From a checkpoint of a small transformer trained on Wikipedia: width 256, 12.6M parameters.
Each number is 500 + 25 x the weight over its row's rms, rounded and kept within 0 to 999. Layers, rows and columns count from 0. Numbers have three digits each. The size before them is the row's rms in percent of the matrix's.

# layer 3 attention value, 256x256, rms 0.0634, rows 100-255, columns 128-191
101:483526491511556510526492514511512505508526496464522505506493547478487526529446503513501512513505477517479469499521482552517518533512499530466483490493480495520501465477469491496481496550466528
105:467476501471463476490477513512516528478443491510490451516492536485465468507550500502508491482508476499483460485542541499505523466505494519544511503484491509511538484487466505477519533459479498
099:493484497484517533544544557462527529506480553522454475481537483490508479514504477515491525562444506463525550499480541501522472491478524558522498499511525460504506531473478521480476491453479525
102:528492479515488494526462503460520465469510512503515496524551503500475518459515519437523497550515498497537489512507513509525472473534521484512486523519520472556492480528539495510492453470457504
105:485538503493518484530488494520428504514453467454511457465489440483509517489482485512488521496502531450470542541478477471470427484524507506466483502483529515508501511476482509526538491489526499
091:494533519478512502478528468512498523508497514537493503499459503501482538511538513509474497455517496528509481480513470530471515520473498567504546512496479522470486492437481478488506510538493430
095:536504510476519527507514509505473493521497490495530536492520484461483475496475520516501509530498529507516477536469476530479531454516509528436471457493498531476467527445465507524509500513518452
097:496485478518477531551517516506447494478436508532509519513524544521494507503468492507485485500478547464514504440491474507522508503516478502499478471457494512502500461510500488508463475481507501
102:450532522488507513523468537517453496467449520516473514473479492484517532477489500528501485509483499478512487462542500513474522524543520489508482521480489490445494460542482491494507492476522527
101:532492480514511504475525478521497499524543532530455518513479487531519459455509546456516485520491492476521472526539519486502491495471490510484497462481527473504474494477469509471565515487537523
098:479462528518519521500495477483500520508514460489506496523526484519487477505496507503489488518477534500548532470502474504485508514506478528513506513489502491496512465451506485477475484540510508
094:484453509496482520452500506556515514494478500503524490523518462516462511528513534506515430491484511487545492499491534483489496523496502533473533490517479509517505538484505524476528488432540574
100:482523509494521524482513515503513459503509508455481567495481478573509475518504501480448498509529444462492527520495454507495503526514515507477472526496525488466509534515520480468528502503482448
105:509536507503487519511479481540489486481491490515492523460495482488454552493456499499474508456480474482464536517524497483502489489531469453540524537465484472486507518474522533515513470509491470
106:492502488508459557509485513514520526473484511513481506520481497532479492528508536494549471498503511479498524487516496471496479500525502464475490492493516498513520484468479511486555484484466490
107:484528458512517516521490480476497467549514539492501509487482463483473540505517475490480506512545513522541501550487515483485505520534503505512467479498501511538495503478505530503497512507501497
090:496501515505537513485509501529515506534474495493534471468474524463500476475453451505507528512497513467492504476513479515495497507502518496495486519517491517509497513501471504525447486485521465
107:479496476515518480524504478490506494529489517471506473465487504521468519439511517491510521482473483513520562471504520523489485513483505524475491514502495515513435489503463508485506534522461461
102:480495500528486462504508507500494540444489510514537479594511490528523509461479507453498506518528506458503467518543481524495479461493495493522510510537511496483519510506472503549485527543520560
102:517486486444491525498523481475497504489440463535523516492497524516483448511480531503451498532526467501507521526510500502454480481486485501572494523507503532510542495471514529540475440511462480
105:505489463475506488536504493550499502514483510506517535487528471502524502494522496521467464473516489502501467482501440521493474474483493525495461508543531513508523499441466544539479468476555472
102:492485484529555525515527488507500506554518487483503549486472501473556538488521469498534485470524494529497492491517472486490490503487507474519501526462475515514484480514516477482483526528490473
113:479518518482495532506517466508511510476531536510484505555507536490525504500508497487514525512502502487550495491481494557519476504501491512504492475465555439471465530484490475504498521535495515
106:494497469502479497497513492516469495465508471525458490497487489492493495467519479509478462484486497488482508535544497540497474491535502559447508498511504492505541470528503459488458517478486521
098:498498530472500478487487481502521490465512510495533515526482497516478526507484518483500523477502502463540471471556521504532470461462504507525480517500503486482481504499544479470478474468495519
096:531517524395501534519543474469492550552512497525544473516518514540491500501501451519519497488489520532530520431531462465520493496496500514519487523488531492466515487497489509501509526497458493
100:506519528516530524525511472478500516525513482491503484495526495497547455513496491517482539533494513533538520493535488516488482475483536513485506503538558420498489496512530539482493480569515487
109:445535551465493493446501537481477545482519466522488457464497485514519497479499482506526512486519492501462475513526475504499486506511492497482501527456515470479518503517509512531510540473489525
103:476464499467511503469483490486494484499478488536500507499514503502503478527447449527472481531474509471497491492487494480539546508529471533492522507479502500519493503494508506516487487444552490
101:507496528485506509475514492518489543489509509517500530514530498500506470475540533497511492482490524479525457478476466477433431480500480526469436475534485480509471520482463482496526520498509527
096:505509520501533520485500510507449494446501522508546497502518533502457511526505509483482495504482515503501521469494482494500468486472485513516467525510496478494487528486505519496470523471469494
104:497549507527490559520493505494542480486494507488459477466507484498478520518475479486544456501493461486475495494530493491551531506486521458499482512458517475477510485506491520485491497485486519
090:494472496543510492500482484508508476515548492450441487500490481451489549508500484543510520451457563481511531529509492490502526517534539502497529511526534480498510540517478444494467486520502526
103:537522490462529486504492536460480493500518504465541524509491491546508456480514499499498467479480518492500469489510460505513499508470487482443493536504531499464490533491484475516541506489508501
107:472493544487506527504480497521478521496498522512503519483504507492512498484503496470509535526553505456486523511505500517466478476495521541491501458508533495480493523499517484492487531509473547
095:490506458511503524528496485466493478535491507524520489510521477486514504526505502460529472497529494516530497538482523490477489495509482568465477516512535451463526492512509510531533519503531487
097:477514490482461512505520507506510493512501492492495534496439514513469478554521483472501490491468482547502483542492510500504505457497534524527510464514441500498515506446500555500475473465477511
100:494512481497524492523469476510535484474526470472477499497520513487498525504503500460539487508505515507479518516497494519467469536500480535517509492491509529482487506454531528479514499517481518
095:512512503515491522514493488518532488529485483485514525535486501529479521504467507473481506474441475508532501495514533502502494509516511540468430540448529500491510533505496498485481497525521512
095:524491548526514502508534536474509487495486504471511483482504500508540559492503458499515512502500524546473476540492482517491516498489477481510439488476489473478493473525449515508480511500506499
100:484476520416506488497512472522504528494509507490476470519508467490544547525509445499508551471496459458478548488438520510523492509529497484552523488498494538504538487524527497487511468496475490
101:480481487531487487515492456521500531504464481471517464509499509490526535512527537519535484464506518503512513549541450510505488555512489569474455520530524504511483481482435483492462466491504511
091:483513505507504480502438512506510536458491506472459480503449503512532472481469468516507529517527488553531509483509479484513531495524509499550481489496475443518506478482484549488529541504474491
095:521479534528532541512518472488517500481578504501492488491476495473510492491478549487523561466500466548539520510471486483549492471492437525494527511443483511501488489474522492508457496518498487
097:545511490464491468511491480472464526547483477479490473503499484483496489541470475547470527495509481528515499501490508500497521517565483526514464552486489486485509491500496524485485465527509533
101:516546503552464457496496454531470538470509490485497491520453517497584535519502487531477500475532544526511504488502484507518505490475527457499539475523494467525487508484495492461474469526493494
095:554550524524500500509533555514530547508469533491471534547498473471462529513482488491483484470498533510519532485497492500541525478527504490503467465504480516490494476518479486522501463496506466
095:488482492562466488530523474446450452464478473477517525474482455484510447521495508513543494480479491477453489447484530481511528486489479516504487479492504496514522490461485502508513458492508490
106:493494471485489458473457483546487503505493479544534536463494510548529460517495520514487487475487491494500479525526548488497467465487481504493495487542498516470491495507525508509494485490485517
101:504508489505470538508455529508511517539467545472497463518519487524503499536481513536526504508460460499484554494479537515505512487549509466473544473477493534496483519504460488518543460436536471
102:471527497507490534426522508473525543501504509503504503537493470501499480522498511496523470493513476488499510479521494528515470492504519509539474486465471497492490492487528530452488514493455505
096:492481532539484506476497463507538467502504497474483509503458489479456531447507459502526493487498468473500468499503471470509499484508526500479486507519498492477486459530520507469502497539480511
093:506502497510526498563490538485499536488472487473523502461480490506492516527494526483470497498505471496461460502458480483511449517458485482455529482490526492536481483508467507533520508487487521
101:500456529480509520508467486523520492492572477490503459545479524523486501482529460496486508513480544484454495500454485497533492511508452492518547490520464532495542488508482465486510503451491490
106:506519504502497478464505512486522474483494472480483506487496463467520501537509464497467513568515487491515500499494518495487565477475494515476524440498507576460527527488500509486508520446492537
104:507513493535523524557499486474463495472497459525527509536487491505499519476511469470496535467507526457493522544515517479471488510504522481497492507535494544491505506507487482487519496509523502
098:497536502506487503499545516494483472500499473459493546507502467504506473525495509475488484496480492507505525492490478483524525493506515537497475482465495451521501511490511550479544478511512483
106:460519474494460519519543517499493507496473531514495493513498528495472551481477509470530482453525460525488440463512542505491508515511574487525497493482527496507528491488504538398513489503494497
101:554493534460486477501493517490519537490487517523470519494503532473515513548490505537505468495470508508494485513518470451480493487512538456507463466489525467496523488504517490456526496477521540
097:507496565511481499470504477472509472514497518503488489515534495520492463511450502510482486505503542498463485516529496511488553509526514481479500545473534495479463507501495529482499529500451534
098:534519527512501496516536529520475520486466482496508495492485506472555516480498490472481515507497487505481515506527432503524503497497473518511516478530504510474509496472506490548472486538484505
110:523507447492448483501576496494505520484464514428483450470502483478457489555456488502490534443467511516473515510540537495492509499456524476473514531504502525496511519527527488497472522504476515
095:533477491504487500506517476468438500513515545486549496504501471547475479483486516473502532513487458510500452497522558476502486502488506519503488480491505495490527540510553487518549503517520468
102:510483498506502460463521481471507515475447475492526507508515535530531488483505482472507537509499470487501489488456492511462512490438458495464522530471489487497480467524511489543480512500506518
094:487489467527461497481519500518488538547483488502499478535519478512492531522479494475506520512466519495484527507466531520547524517533459511496515533490477539474530516516503513538470531559500530
106:465525487481480541514498502441477505468492492497475519475520493504453451487562488438487502502496506504481530489521537497526484547491493510523464523535492498501463529479499499517514517520459492
096:500475508517512488508491474504511520475467507469529512498500473518522485508531449517513530483518505529496495486527498474498546479531482474501552513520497472474520491495487518514583488526506479
101:485470492484497539513480515488467505483513488474465506504525488507487479430517459464504548506527480562496517521509494549482509499474425502501510520503517546494493487475505480506481499535514488
105:488517509512519484527466495549497525490498489528552491472503500476497525503462485474504481521460513542515483505507499494495469482506538513533490482498464452537534523543485460514530523499510499
099:475545518482518530454501460490503529492496475479496473493502501491538499511504493496546526526516491491476476480567491526488496489501463413515490505511526519535498462497517478419542516528541523
095:471498514468522520460512524511500503462477486502507532551483517535525491525483534442460514481478526531491496471483507490494522466514498499514491504478456486502530474498521520517521519489510498
102:488532489455543488490513482467525473512541498488491506495524512551488426459505508521507519563497486485512516493524485518535506487500456479483513483489501489498532507503528511552525490546463456
094:471553439457520475487501478498528514499503462519494490530472519469518516486449521494510528479511500511521477545495497520508513489541457481488541533508509507547539506515504499513531491512520435
101:511535503542527530466464500546517505491497492486508461508513494472490508518566546487517464526488477518523461504479542468500496486481481508474502505486501519508493506549513499544505498499513539
098:498509523507498502491452477506543501493547485532488531507546494514490500500509488517476512557531495465481548466497524456503489530473469550503520530494446471459493515468542505545496510477487507
097:504497495486456497518479513481514495508510497495484474494497467554490504485511520484509481509518492471465489472484484521562480461517487471469462510507498495484510497494535538491437495486465532
098:517476505535513489472461482497533520505490498492530495484494497562498543475488463474551496518521479471441531480487513532509473544460511488512535490461498489502506465448487510522536500483479509
094:485472533513437498469501503541504506487496486494477454449504443491514506475485516502521492509515494516531460518489473456439544505471497510481464478512536488524448490490546521506501451498536487
103:500506495487529487499472516499470518474538550497513489499474484513536481484540487536509463507503531460506528555477507495530480488484506526475511436486494452478478502509506495536516499494476510
095:522504507485475489488534505519473504439481457447539557523439503508537500532487515508484504499500512520496479496505507462518522528497486548548498509488529530517475553486542484492524469492513521
090:507524487517532493540479472445477501516530513549498525541525473526508479517491510505548494524535516550567493513535533487466486461465523495498502448460530445517514537479525488474486470497515490
098:480507524527514487490517486515521546489472515520513502511517543463527491513470495511493487566519519524537450496471536500531507521519496515553504473482477506533518472498539483511487498489509520
095:476519500478504521492496483482517551483554508507488508546518503509484490503466546532491536570471531502531474537522468497477506504524516495536520520512484492513489496443496461494476490474462511
104:526483501503516464540483510490500491500493480512517507526479471498500551528523519476479528494491580498536499502486533486497453513483531526566512481531492505472514467488517471546538525496505570
090:473490515492492464500490498507544500521508529549479468481465478458481489522506524505472492467494533514536532528496508483483488462501533513527507483500485477506472500516484544533497491460524518
099:507499466486486511487494512532514498485503519487483543492473532549469489510539545482498509457459493516494491498519502448483443525519522484492520511548524524532520508524491489516534484505519505
100:491482479499493497472508479509548477444513504497486433532511476515462449493464503495496493511455512482502488439498497515512544482480518509476480503504497516517502483533494483478495519527500503
102:498526495513489496473512474487527512483511454492506528531452489520507491496504505508498487506438540482519484520522479457476506449474533506490535470486493483479528513506501464510491512573484497
087:482484504486529489468511512507476571496474513501468483522496474458482496490494500499539528539514479457509475493507468564505491513473455470511495504530470524512507492519479529486495501525502481
094:478487518518454500474526492562509492510486518511509487520473541492470471475471484442558484495466490524498499485533516522530463451500482506521509456484456485554526500504454478523479508532515506
100:462534534489482474499471523538488517523532502482504447511501492509496469482502551480477492504489546494475465521483509508475536553486491533492515535527502512477509547517532521494453486470528487
094:505451460498497530417465537485516503482520483493466508513499510492480487508491482507540505511482502567534480492457494520543533511499500475507524501590503496514490493520495525520490471498488516
095:497509574470492486520524479548499464515495510514469503488553534495428555536506511504485483496519518508495447573484518493476497541524506528494458465536493490508481518465524497506552515520525532
095:519496513494472449475524491505548503512433484480470481487462486553526512527479491466465504528479520479520457509498481480477538481504506491482506490502515471464503518522532457472541539528542488
094:537517490501548505468503485488446520491515474547491508485504506458509477498492509471477540512489458525530511508524518497492428505561455500548495490493469543480480488510545469495457560535509502
094:524535489483467452474519505488456498539495523501476479443498501466484475497488455485483507505548496481481478471497509512487494459493486462500497528432479535507498530468464509552521511489510543
090:492531547532484514471457470430480510460535490490508532503474479484510504492502500526480539508503532517433483475546517553492507541506519464450494486472484512482452506543506487500507560472470469
090:525479521500533503464508510500511539527473451507523498503480505468507505514476463501577544479479508452493499521484538472545471490503466494519502485491520552445508485512519559482486521483521509
109:501470535494489478490522544544507494504475478495512555499445539460463535482481457487487526527478524472472500514479516512498488513513497527531489481507538488486489502449520519550459485473472470
095:522495496462513514504465481528521533468559466475509485510497468450451456401514477483498548506512508468483542541494506494516493499510473534477459491506475476515476517515507485530508544501483484
095:504489496508511507552486517518498487501505513506502530539525560531519520499582457455519513481532496530516541509475499489501482466503465497501525563477499555522513519503527529512499461512462473
098:508485509492508499550506527486481510556513477529483494498492525508483478454525519506473513514443498525492509477520492515510485487503501506479507485496525510508533507481466500487524460573495540
099:481454533505489478491502515517495483443461479525515482508506531490479499510499511509463504456495478480490482485503518527483516474495494494456519472520491536506546446534495484517519481481487529
099:529578551521533500489471467470462467485498500508575488469496522521543485492490501477503483503558507497509535493478472461490493478517521459485489479497524492509504502504508492523535528470508476
096:530493501499555531519523519496471485526516515527490501504490502515472501543495539506497534510551470474516477508486510482493485495515534479497508507507508482477498505477492511507495499499494498
102:510516543479535531454451553498502529496470511497525487487494551508506493474489469508492501504534532472491524506480447503492482476479458522486492466463531448511465578491540502517510511475503499
097:530507502497505481549469523473452489476522446483501492487533490466457499513491500476483496556497513482498496466535491477541516516498513481509437506515481483524428509493507482456491506519511512
095:491497491508508556521487471495514509498538489500551503479531517526477517502489496531493476511538462512512465468487501500526454510509504508483514507467525529464493479466548481530533494540492520
104:521497477528533505521515517512535456511458486532461476501524523547474519527523524511533497476479505533534516506483504504511466521435517528510494485494482525471503469534526523533472511471497490
100:503491473478490509493461491517490454507553522470500543480534480539466492499529507510475494492503478489513486490464494495525535480450519521474486519497556478489472490480508478534505506483495524
098:488480483506470509499452509455455487516473447508516493490495488526503495516510534524471461491467468514528478486479486462490492502501503483513517493482534520479508480502494526509493514462510492
093:510491498493474522514503479511476465498493473512517520483472465513517475500492545508486485523533504510515469482467474517490478501500461544472493505511508468480481533528465531486513544489507513
097:508517468512486496515523528522479535500534525507527483443523524498535509476520492568511501484505506506526516502477445533519508449523518530509504500476494509546521497479536485522495512489469532
102:496528504522511471496520541514517502499514560484516499533511490541468484510494507496443496544466477520496476461497493515531500471507460492522515494456479489485480468522505505525478488460537544
114:503517507521473487501529522493536495442476513493448503508486526504505480523483513516510512514522486505511494499532492422492471496492520478518522508513507474528489488528521492462504485459502498
102:520509488520504479510520525502475485565477503482485476571506482489497483518481491495495521468453506474507469509502520477498542516514484472468504467518522517521554527503468540526515468486495539
096:496474514574497461539491493492509481497486484456511516497511485520457494503475467467531483531524510503528505509490484489515499433522504462517467480469460459456526477519460514512501500470502486
092:491503496521517511508480471497462505492482500505489521449476507474461499485513526513501561514515524535535513495491517512489538524537475481493531473507518458519447528503542501507561475503500500
093:500496484508499518519519527544569480533470493497507490441489501505471493500490499569542459521504504489497508515498469503493513486519508508474511510502520450510496560445545483518514490490513494
101:506483503512498495500501495512532508477501525481530451520510526501519461495460582510470513500519519479505524455518474510532516477502536491539467527506459479516516521481437528514496502478473502
099:510517507514522521526499501516462503552545533479510466496489455442525532519549547489525532493486513533479511505536496483491493469499526496487537494476468515513464488527503464508528484479454505
104:518504511493517522552478515421551491514515489492503508520499500496495516487489521519512475530576471494497505480489497497522492439478472522508543493420483522534490437512517464500485476546501504
100:471439514493524500440466508528500520502502507529524552512531484513503489471568468491545527516476488470471538521453491502474500489476508484435521540492524528485504489528511480517464500471471526
115:497503476544470506496497531515492496483464497471511526473499481488487530545484515504487501533457472509501494481525498494480508483492509516517488543529529495511509486512514542492517471498535472
102:469436491509481511525524486494488508490516482454541550506514459525483483514519476451466458514448514499474476459503520498490487507496474494472509495508504537496497495528504512481500533480468476
091:515505556501488480471506479541538510517503518492508471504532463462488526537498486479515523541466491517461501538496470492510536504498497523489504501489517476461501488506475469526532478516434493
097:509549533531462497516492478499452535524448512533568489480490517501524490476516525488506520525480522479471536539495505475506507524498510491514471501529469491490552447486521549536531521516512469
093:520488504494525547457462521539495518497501536466463502464553529512501476505495516507457541505496500510576537499481485481498483494508512512473479524513467525536460499521533509450501484491503509
101:501473465492505523543554510504505483480483494475466477447525497435541477551500447500499479461514497485504485526500501477498486512503516492490475479511482494516510478533510472484539474484530520
092:479471507500500493514516524478525498478484461530546466496521486525503517503482533497507525508492504473536463501463490493508491498457458517478460502482522446566505515486547510474473479537549503
095:463470524488483479500488493515482501529441503537471539540504523481521462478506486499447506528476476498470471463545467489481511514522513514516469504506469528502466491533467510478515522503517507
099:491506468514456502507492476460476514514507517478500481489482496537482459509477523518463478514495487545549469502525525483456452466479520475505522489487497513499495485507502478500580557491529474
107:490527480472492502491461466484503523478530470524479493540489478517450491442473502499528503527479483489520523507517511489482509465483490495510499476487546485467448521511521496514516492511467505
098:465506526510531536493484535516515536510493527536518485508475484532479521450516509488488511542529472483527485502524475495464495532519468517517498521528470518499486489461460482468521503470496497
091:502478490482487541476525517486485444474466486538501524529513484492523507500501479489462515468494474474517487490483493504483510480463545495459485469559481464508485489526501512496528546501518520
091:499528525479554491511449527488504500484569509468482543468505495492529480485516482461488500541536494539483481508532524494520473459498518548465505493528481493478511491480523467484529512526528494
097:504447492482518517573481523484495524510514484504505527518509494500479488487494566510530472454467503502495485481490488511492485498522490483463526466525496526512537542470491491491482530527527513
105:502499514516481499520523470487485509486539464528524526491483477492528495518507507498471490528453529538508497531532497494482500501492569505450480474519526524525528500462502514504513455489518455
098:525530452531547488510508411518500484517508480462474516496505531504522541486544564482516488524500487512509462478550482518533515475513520495530481443508536500492477480512471475435481495505477531
103:490489522462532479455494492544503467497493493476501478505524510514501470549518483520509487526526517470503471521515508517564507488491469508451456467515492515508503482504549553522507542464491477
097:470538471499546501508531479496472506514524487484448498482503454490501501540455520506507512496475517476516472493476513519477457527455490508519502487535498461526519508501436549501488502524459499
096:493522490489517521507515491492459483466503483493521522506515505519454525492529524482450487500490488462526489449477506505492520557523458534520444468475515500475498532488509494474500454468487468
090:489469525505457447488485492500488482485458518531525577521498514554471469481519491463519535468493509535540507471489538477554531486448473482479497538488527488465484473505551504499488557478516502
096:489483522547507493494511497502513514456511513506529471516513481443491506518499484483504456483521522493478537471522502483492479490531530515518507499500509544462456548552464507477518491536491490
102:519517506521497527522487518473476503462493475486467501509496501480514502527518509482496522509471486562507467451512493478517503528503536489524515478517525495472495455520551503475535524480471551
098:517507519469532469520495507517522522492532560516518515509504483488510490472555500499531512475519555477475528501473522508524503502510451536506473524492467540543525463517474517486509485498506522
101:479485504482516491507501523515491524492484504478533485522490467443466493497493488511494502491483475520509470476502514498506468541524498509528517508499506519529494454476527507479494528494520517
098:550474462504499517449482480530500515476491518467542510545506498517471541480500458528495490508554527538470495495517463496516522470498511556458501488516519508494500520519454496503511521557462513
104:534535516532496482539499493457504511475512517483486473479493523425436510506527525492503514466473511506506541478518525501497506476505496469527510477506458454498537509465540553495468497498481559
101:485501499496519479492498479514518494496475487457479477504515532495521482491533452514520464529516483533498498506549526528499504440502494506503468482514530490515506478513529551533510509473514530
095:494458542494503494496496535469483515548458497529476459506492500537458494517478482482504523508472547490473506487524500515509485505486481418523478534497476497530511525511541523493495496506485461
104:480504444484480533484518518481493471509475493465502548513482484525527474519513511512504542498556492490524464472494550532472493499491510501514490466504528543486499468531519504514457532543539521
089:494503493576520476471491462487492532521495475521503478490515503454531509521481565469531535551456568477483522514516491504523553504523473489510487505513499488497483531515464461474497502542520498
100:499487503478447460478458473480533554532485535515473522489484517555511543515515512506525521491504505511505524472497500505513497505501525492499522517528491474456538520466501489495487480511499507
099:498491525487486487501496547523506512521459494492493532515545491496528487465492513474504570506503515525484503504487457512477508488495484521493497507511502506469470495473515493488515475469491511
105:517497487507490487500478497511436521528459499542472494498520484481486468454475506507449480485510467469529480418519537513512520484484501492465444525485505513512490507489528482479495550495531526